Weights of a small GPT-style language model, trained from scratch on English Wikipedia.
Size: 10 layers, width 768, 12 heads of 64, MLP 2304 GELU, vocabulary 39128, 90.7M parameters.
Architecture: LayerNorm before each block, learned positions, no biases in attention or MLP.
Training: a variant of Muon for these matrices, 1225M tokens, 9347 steps.
Each number is 128 + 24 x the weight over its row's rms, rounded and kept within 0 to 255. Layers, rows and columns count from 0. Numbers have three digits each. The size before them is the row's rms in percent of the matrix's.

# down: layer 6 MLP down (transposed), 2304x768, rms 0.0334, rows 1800-1859, columns 528-575
# up: layer 6 MLP up, 2304x768, rms 0.0632, rows 1801-1860, columns 528-575
down1800 107:164140122132158136102102150101126100119122152108147154118122142111121148101094108129133116132110097143151119123127141153137132129104154092101116
up1801 136:148073132109129137141133130113179121139102158116169136115127164135141147114168149133098138132097144135137106145126083162134117062123121135154155
down1801 168:115093145141120167143174042109119110105148142119121123123138115135116114147127127130098121124102155173123114138107100095122138086098099149141180
up1802 095:159159126135120172119166147154128146150129105126092134121125139145107123104129119124136073108170097119086134109115139150090108087125143125093143
down1802 085:128140134126101110133133108124108121130114121097173125104110113109171166108131126103130129123092131097123169102132114109138122115134137185153120
up1803 106:121135094162154107133128125112149111141143127185124119147146120108134121118103163108111137113108146114170099109115140156130164159105089135140087
down1803 101:124109116114090161121170155140148175164148133147083110125123159158089134134072087136114107149109148120107143122171136112143108131140106112149162
up1804 106:104112155117093110104096107120130145152144159083097136133138152153132129145107128149156158110137122123140111099128145169106167121143147141108118
down1804 096:115101163123166097130095102078108151115129129156079122115157112136112133113145138145142107164109127141113159104129159126109125133120110140129168
up1805 102:126103136095145131149104106147184157104168099140124146144157119167111152141158135148119099157116144112124151165089098098108065164150142086153144
down1805 094:099138099114118151155099159113101109088105156153136132124150144168092140128090102118132131146110114121128101192148117131122154122152153126106121
up1806 084:142064171111116128148080103149106132094088160109130122138074081134151099109165137128163113115107125087129113158136138118106172150146165141121123
down1806 087:096103101071085115139134118104131093158158114161150130121100129145114160122094123201131098159159130117150150101107122099079095121076099124138121
up1807 090:133103137139139150128121128121154138118161107134133158112124122162144129101124139158117152142161136123106107123176105146111146078117135143084161
down1807 091:164096097127176107125112131205148119159150109120118097131117114097126136144111128127119123131132074151098078128106104170144147139133120106149107
up1808 105:123129140113139129104143095142145105126158168118137134131095145178130125152141118141101168141123107146105110142074133100153147168115127083097146
down1808 105:110127117113117108091133115125161114127088139139141160130129121151111146134157135088137112075125120117098145100169185175163165168137132150120153
up1809 096:141186154090173139141114111110132148124153102153101123109148104148096122116076117117156101120132132145129097100113161119098113111099139131116137
down1809 094:127119138159090105124166140144172144147138093094127166100124111132096121131141112148150110124137144137072126136120143154131156133144130167110148
up1810 107:128130118140144116133152136144136127139127191163112096159140115162145140120108130116138096114092151111126135104101153109156097134108118134126135
down1810 103:119120133185133130159137154119120093169157147109136142124118058097150108115126136064138122112130123090090131152151117203138125169143167155132125
up1811 100:153133157138100109111130134063141124124123089154144128078106181088099134144100118117079089120137156105098110148123113112111067141136152089089105
down1811 095:100112089126126128133154150133153151123165130071128123106093156136100120103155125125144160125115070119141182085128146134111131129156116154107115
up1812 096:144101124112092163131133116126100132165159160167159128176138146084153136126137097161108117095141140161151130099136142196116138139149138139053168
down1812 091:139134109138181121107084147114168130131125104143127097128088122179106146151142130136147112154124126149127113104133129125097066116096157136126113
up1813 098:107109118161131138169137148145105168110099181120114109128201155138126125106129124155108129105120160145154132135142133089101046112104117157168142
down1813 097:095180150139105110145139098148147119135116095153159165157085126128122084100121153098138154123108111099141146080128167180114139140145109126140140
up1814 105:130127132111143113094107083115171162099157142102145129155095088158136154086124103151103161154133108160152144094166145137136125116147164129106107
down1814 100:152155145121143124108101110150111176133135148126102176140164111126131143124150113101148141114109132138112126120118123129134157141121132111106104
up1815 101:095123134142133114124156092133076149179147126120133119122119113148120141107110153141127146142102125118156102108165160094085143142142129134119110
down1815 105:121130104121096094153138140104124114154140073147113102116110102130138109147143151138112176133106088103139130128084123123109099109129137158108147
up1816 108:081084123084133163133112151145131145083144129144158118124137107097150124138113193127116176127093120099123159116072148158123128109126134127135115
down1816 097:138125156187148115130107121099150100077089099165091124116139127098096117137106133114110148126139140111137122163120150112127136120160160116110116
up1817 097:144145110131106118108154123104166155120150110083120123107151108119103098110134134118113098137149138128141140135145106097105146113147142077150159
down1817 099:127127134135119160152155065131136132129131113106129113186115171101135168108116142112160147138110108123153132070159141100120153120083142129103120
up1818 104:135106122080149120158111109130108117077133153144094110067127107128124126108160130154127149123114138107107131151135131107100177174144176116173105
down1818 097:128104177089062119163140083134126147110133114083132097176119143137132094153138143143069134114161117114131122162138122133127157142144144104102166
up1819 097:124117142160146151134104097140151096126120112117146157078113132096112154124100157097106121095102142162152084143113112134134131116150112148183114
down1819 102:146104109141138124169127090113160114055094063152142167164110151155135148109100097128119131158135138134101122122117138090120148129112070091167130
up1820 094:140163175100136164095160158145083100110077123077104156136116145088093086137130129148109172126107121129125140129106118107112131178158111126119134
down1820 094:112095119114110098144105069069124142126174116113093146122120119144158136106106124178143161121153137150160113113133138144081109128140103149127067
up1821 097:152090134156127157063096157145177110097151118139134128138144115152139082098095149169094116109072132139124162141175129133103133116144124114138141
down1821 098:144161146105107084123123144176130140117130163124108130131157166148108158126114118095109114135109141108123118147150144127167124110118125140115119
up1822 105:107112123158126072122134152128087187125102128158102126181152132135143171118171175117123149146082098116126104148109148098123115147165081116119144
down1822 104:104068108116153097131163134152075170129107148140154138118072119098129097134108144155122060146093146172079153108120175135119122127178114157134134
up1823 114:117155149163126126112159139106090099122136147081112126179133115160170125139170147157110123129150143140100120110107128152116159156136100149146132
down1823 106:169118141140154130162114139118117118139137111164115105111159110139141161167121120133093128139103101130143105115098135117090120150105052158119113
up1824 112:098081175139158182166123111148104140136108142101140131144139147148102127137117175132104125135130113144141128158092153115132158142142143132116160
down1824 116:112121122154118112144150111126137111135158096141113127134093113145163112138123104143124121103137125143136125128117113099135158163158106103135116
up1825 096:100147195133105115128145107147103132138097118127141110163136135151114103139129174142078167112143120144072096126130119128096119115127137104100115
down1825 102:089141088094092147121153158154079142136136120122108137163113125110116129138078109087140091172139143074135121151148137134107112128110154141140131
up1826 097:085108113136184122126146077115098150095152116157140144123145174108109136106112163115116130168089139120133157131158119118160150152091126112137120
down1826 082:131132147104152121133109159142114151160106139133139135092113053096098100094108114119113114121137076126136155094063100158101135144157097122153118
up1827 089:125099107131115122116170115152165127120139103109125150080123141096127105104106156135146141140139149131097109110154150142108121111141115144101132
down1827 112:099143111118155113174125172127103164094088133102147079127133148126101169140104149116134131094124139124161144121120143106134155121099144107126140
up1828 098:127091116170089105093127116159138091120121148120146102142119149122125150134114164140139117160111179142107148113142158097154146087101111117132142
down1828 090:135179158124178089115109125107161118136107129104151110114161144049084126112060077125120135106125099154109079113103134122124124163147152086082127
up1829 094:144138128117124127119104148091125119097109116113120142112134093109144191077165121131099124122138097117086132137102132112115119108142120089149106
down1829 094:129095148138151081093130140136088153144149133138090068149109159106162114189101151107151143146109101136128132137146126125092109108145158118143095
up1830 098:127155138122106143089116170130160148124115090121141132168136109097174120155092139095129099167137088138134146098140095174086139133134163110095152
down1830 094:178107142129115126160174130084138140121133138120104076115139080141107170153133098160118136128157131158113129174121155124151140157137133124151135
up1831 097:131175145109110123119117131094106178102082118091086126120138113131105173119105132133139160127149166104114135097194076107132110123179137133095117
down1831 095:123087131111163152109127091113090165102129151103102081126140098166113146111103149174115119138141121128146095137121144144108112156145122127124178
up1832 093:176094155127144117094139141090173131126139113115150129150090127159107145127166112113150162121159138112139153136109104123118171147161115155118107
down1832 097:126158133116147109111103145092126138092133135143148092080150107137114091121122141140183091101131109144179149145123105176125106130116138140141171
up1833 102:145146104103105135110169118170153125106158132118102157137124116159106130118156123124088165136127089089152116103130112136162089109113153096156118
down1833 094:103131104120144105180125099132107149157143126139137148133117116063137178091112105099129142072113143122155142134136141148138119120088163133082132
up1834 107:109131189104149104089184117108136125127097136138139131114155145141096098120155133112179142092136151111144117158112107133161079137110132124123139
down1834 101:115164128119130123125136145100108109142166085160140134161115138112137109146097088148115103117098129102136117124119119086166137127122136087167131
up1835 097:151156159154127111079115128119143110139101136130101154146183150102120120089129151156110156143124140120135132161160121156116131085088094127121125
down1835 101:142137123169136129154098131163178111154144106111103123124128125130140099143098135157103142171139088154154134166112123096135109124143129145095096
up1836 105:148102144145129111132109120067175102123133122124137082080126146121119132122127107141169091073141149131167157066100139116072155131106117114137145
down1836 102:146125141125130119137152111125111129113136088125117177132098146123123111117132106152146170154156095115149120103091113080172085111110144110180112
up1837 101:124097141137088172094108135119097135146106129120134084133183132107125095083181159088134153155097178146126142133101086113146137114145117132101134
down1837 103:151123120153135135094129142122141135111194142175116074146088136118155151151095162123079154114151149134119104132149098110123136143103086149141103
up1838 104:109109163136116144121140129144109089122109149153173137138128185125109125120140116130084125103154134138122146129155090118156105172124145132164124
down1838 107:081144108119128139113119105134125160144163101109117092156114156152163137140158061112163117165147135113112136144092164126105117161153145101126111
up1839 110:084150153143111106056139133139126170148126100120136152120101202080174103127133064139141169104164171126151112138127137128117119092119150124106146
down1839 141:128137128129152128146104116113116111100177099104110102110073122069151144130123124136100173161105102097153108154156110114147186091138105136132101
up1840 101:129100122127111177143111081132088099142141169132102129139135088125108155162125128131136184147149119178117133084135139152111156141158105079108109
down1840 099:168091080132110122095116117113080117079182093097171115097114113132138154140118116134193136108121131104164126106085141129194111139119100115102116
up1841 097:133123156077130137162132111138113090126120091143122141124179154098118148099144144108166134105140108086131130158124114170103130187162152115144149
down1841 102:122092084160109112077140081147162113124128114155100124128110106104175134096113118134122140145140168137135150116132137104138111129115165111144132
up1842 103:158117103128139088155131130122155142130119123124133144149152099110101143110142131121115142147086132112166105127118111145071142139119113076168195
down1842 102:127102124114131139145170113142089143150119086145150149128109158124076131135163147128167130135122109142117114133152115140129172156105144133115096
up1843 101:165109124119129170132140131151122149149130149098139106154128147129137172098110092139161097102131139155135110150093133124138134116129119122113109
down1843 102:165119141120135156107162065133133123111154098143100115139112115155121128103143120134148127170130115118143151147141132152113114100154149168118108
up1844 082:159156148095119101150098123174131116137173132119127101137103125127139128131092154133126095109122171138155194091118127090141148147164109094148155
down1844 087:117126152114157165137122105086088151110158103119127155105142149078152124122144151162139109145161159130145117161112108135133108138162123147133116
up1845 096:105080122112086133133124128159120093116105101146147111122132101079181159132101141110147143130100112076127095156143092072135139087155103115185127
down1845 100:127105127146133133097133100120141135155131167166134163137142165166183127132155136195160154098166194159132110157139134134095148169105116071141107
up1846 116:133126124144109142137168127157165119162120136085135093147124136153127120092118097089101110128150113148111128073126130104140134134103118127163137
down1846 110:096143093156115164121152125106129128135153110128134114115099119131137109113095080133111091141118146128113152170141069118107163117189135081107107
up1847 103:131139126109138105109120153138085094149126105113102114146184142110121154146137153068144103179150124160160140107155171130111125132080119110106137
down1847 101:133164131140126149118133085126124072088087127109155114112116110139115144081141121111127108128125125100152128131109114137154147162142169106100141
up1848 092:136120148089084163113141135145118118095128113100107146145091138142107103104109163112112122165135053136110145133112148160187175075120129191140106
down1848 095:119109155141121170126113137132186111169112140110130144144166114088131179115153142133125106100149145157081145126145122124077130137113144083108144
up1849 104:137145100130082139115137128113102126154113131093088121161118115144145125114123146076172118104127147158125096093174102150123154112124128123108171
down1849 104:112109121105145150126145116118133134125165110130120127118109138136077137081106140136144117081112124094117124138133119162182150131123133165138146
up1850 104:133112086108130141098181129134112119105160159147106143161127131136100093101104121130109184118111092102094150073118127095094121134128149107156113
down1850 106:133093100164140143167159126103102146117144129111134151113092106164139136150170092102157108159111170067132149151109144074141106120113145146090138
up1851 107:099100154123077101130134157157120139120122165119114155118126112067104121100185128129142140132170148111146119128082159158088134179128188167141145
down1851 121:143135148123122096129099158127120149126101091110174140095079141107117128117147097094137161112135171132136084188115143120164105088127139097132160
up1852 103:145120164126110154123151137148143155126094102158152088134111124066096156099105080107118113153136090085149112113101075080141139162126144170143070
down1852 100:153103106145111128128126132165117066153090120151113137200107132150156131095130117139163119136171130082200121131179120122085154109082152130133151
up1853 101:076087125116097186125129156140110111133166133102105125122116109136160096113129130133154164103165131145136154129097135090108116119149109101098104
down1853 101:102127138136143139153145103160128145107096118144137116134106138100052123119114146157131108155180168093135138115135154098125150143127146131152109
up1854 090:160125144129140124137117150136128179086108148146162121112156087116146125126084151131100143145136170102147140172167111104120078112137167104133121
down1854 093:107145135133102128110166142129191147154167127144129061151107149106130105124138192130147134131095146138140132151120164153131150155134096154106139
up1855 094:143116126152078098138096137127082131162131139106120150136128111156116108144098141137154113120099133109147130104149135135140131123109123130080126
down1855 093:130081114147143072128096133112091146093148127080144131101089121121138132090135117160141140121133145166137124172137136098147122127149105155164177
up1856 099:127123136106086131105154126123134098100152142135134157132108146154156154132113121125147096132114145142142150108116143172119101128150121123133117
down1856 100:113117135128140102135138113148119128109117120112128184161121145126139142098099147149135139154106149155124088171107117104128104113078123126123129
up1857 101:130113103167103105132130113168115194109131101103120131145171105098123114153080139145097130097109133100152148141155155115114152096173126128118086
down1857 094:205142172125124167106090100146142084166123091164147104115111094176109100156106142122135099114128073091151145118181122119137143060082164106129121
up1858 102:133198143120133086138154137121154122110166121063105132106100106105148132167114147104185151135127151121087130139176132133099151137145159155125146
down1858 106:135170100102134155133121178126121132112162117162082139138115136111140098137094106136106122122109142158113149117144145131126169124118148129140112
up1859 095:135145126139165125114140150090151144116158109099095062134103158133105154108150158133111117076147146064089111124155116147116096143137146145121126
down1859 102:136108137117116138133152164106120107102158156152173093116104178150133134164104069161121118100119155116166117215166137123171146124121151109147120
up1860 099:096125137129105123168141157110145116139130124132118144152151122110138091116115161119132116126154165125122155118152126113114158073106139084126134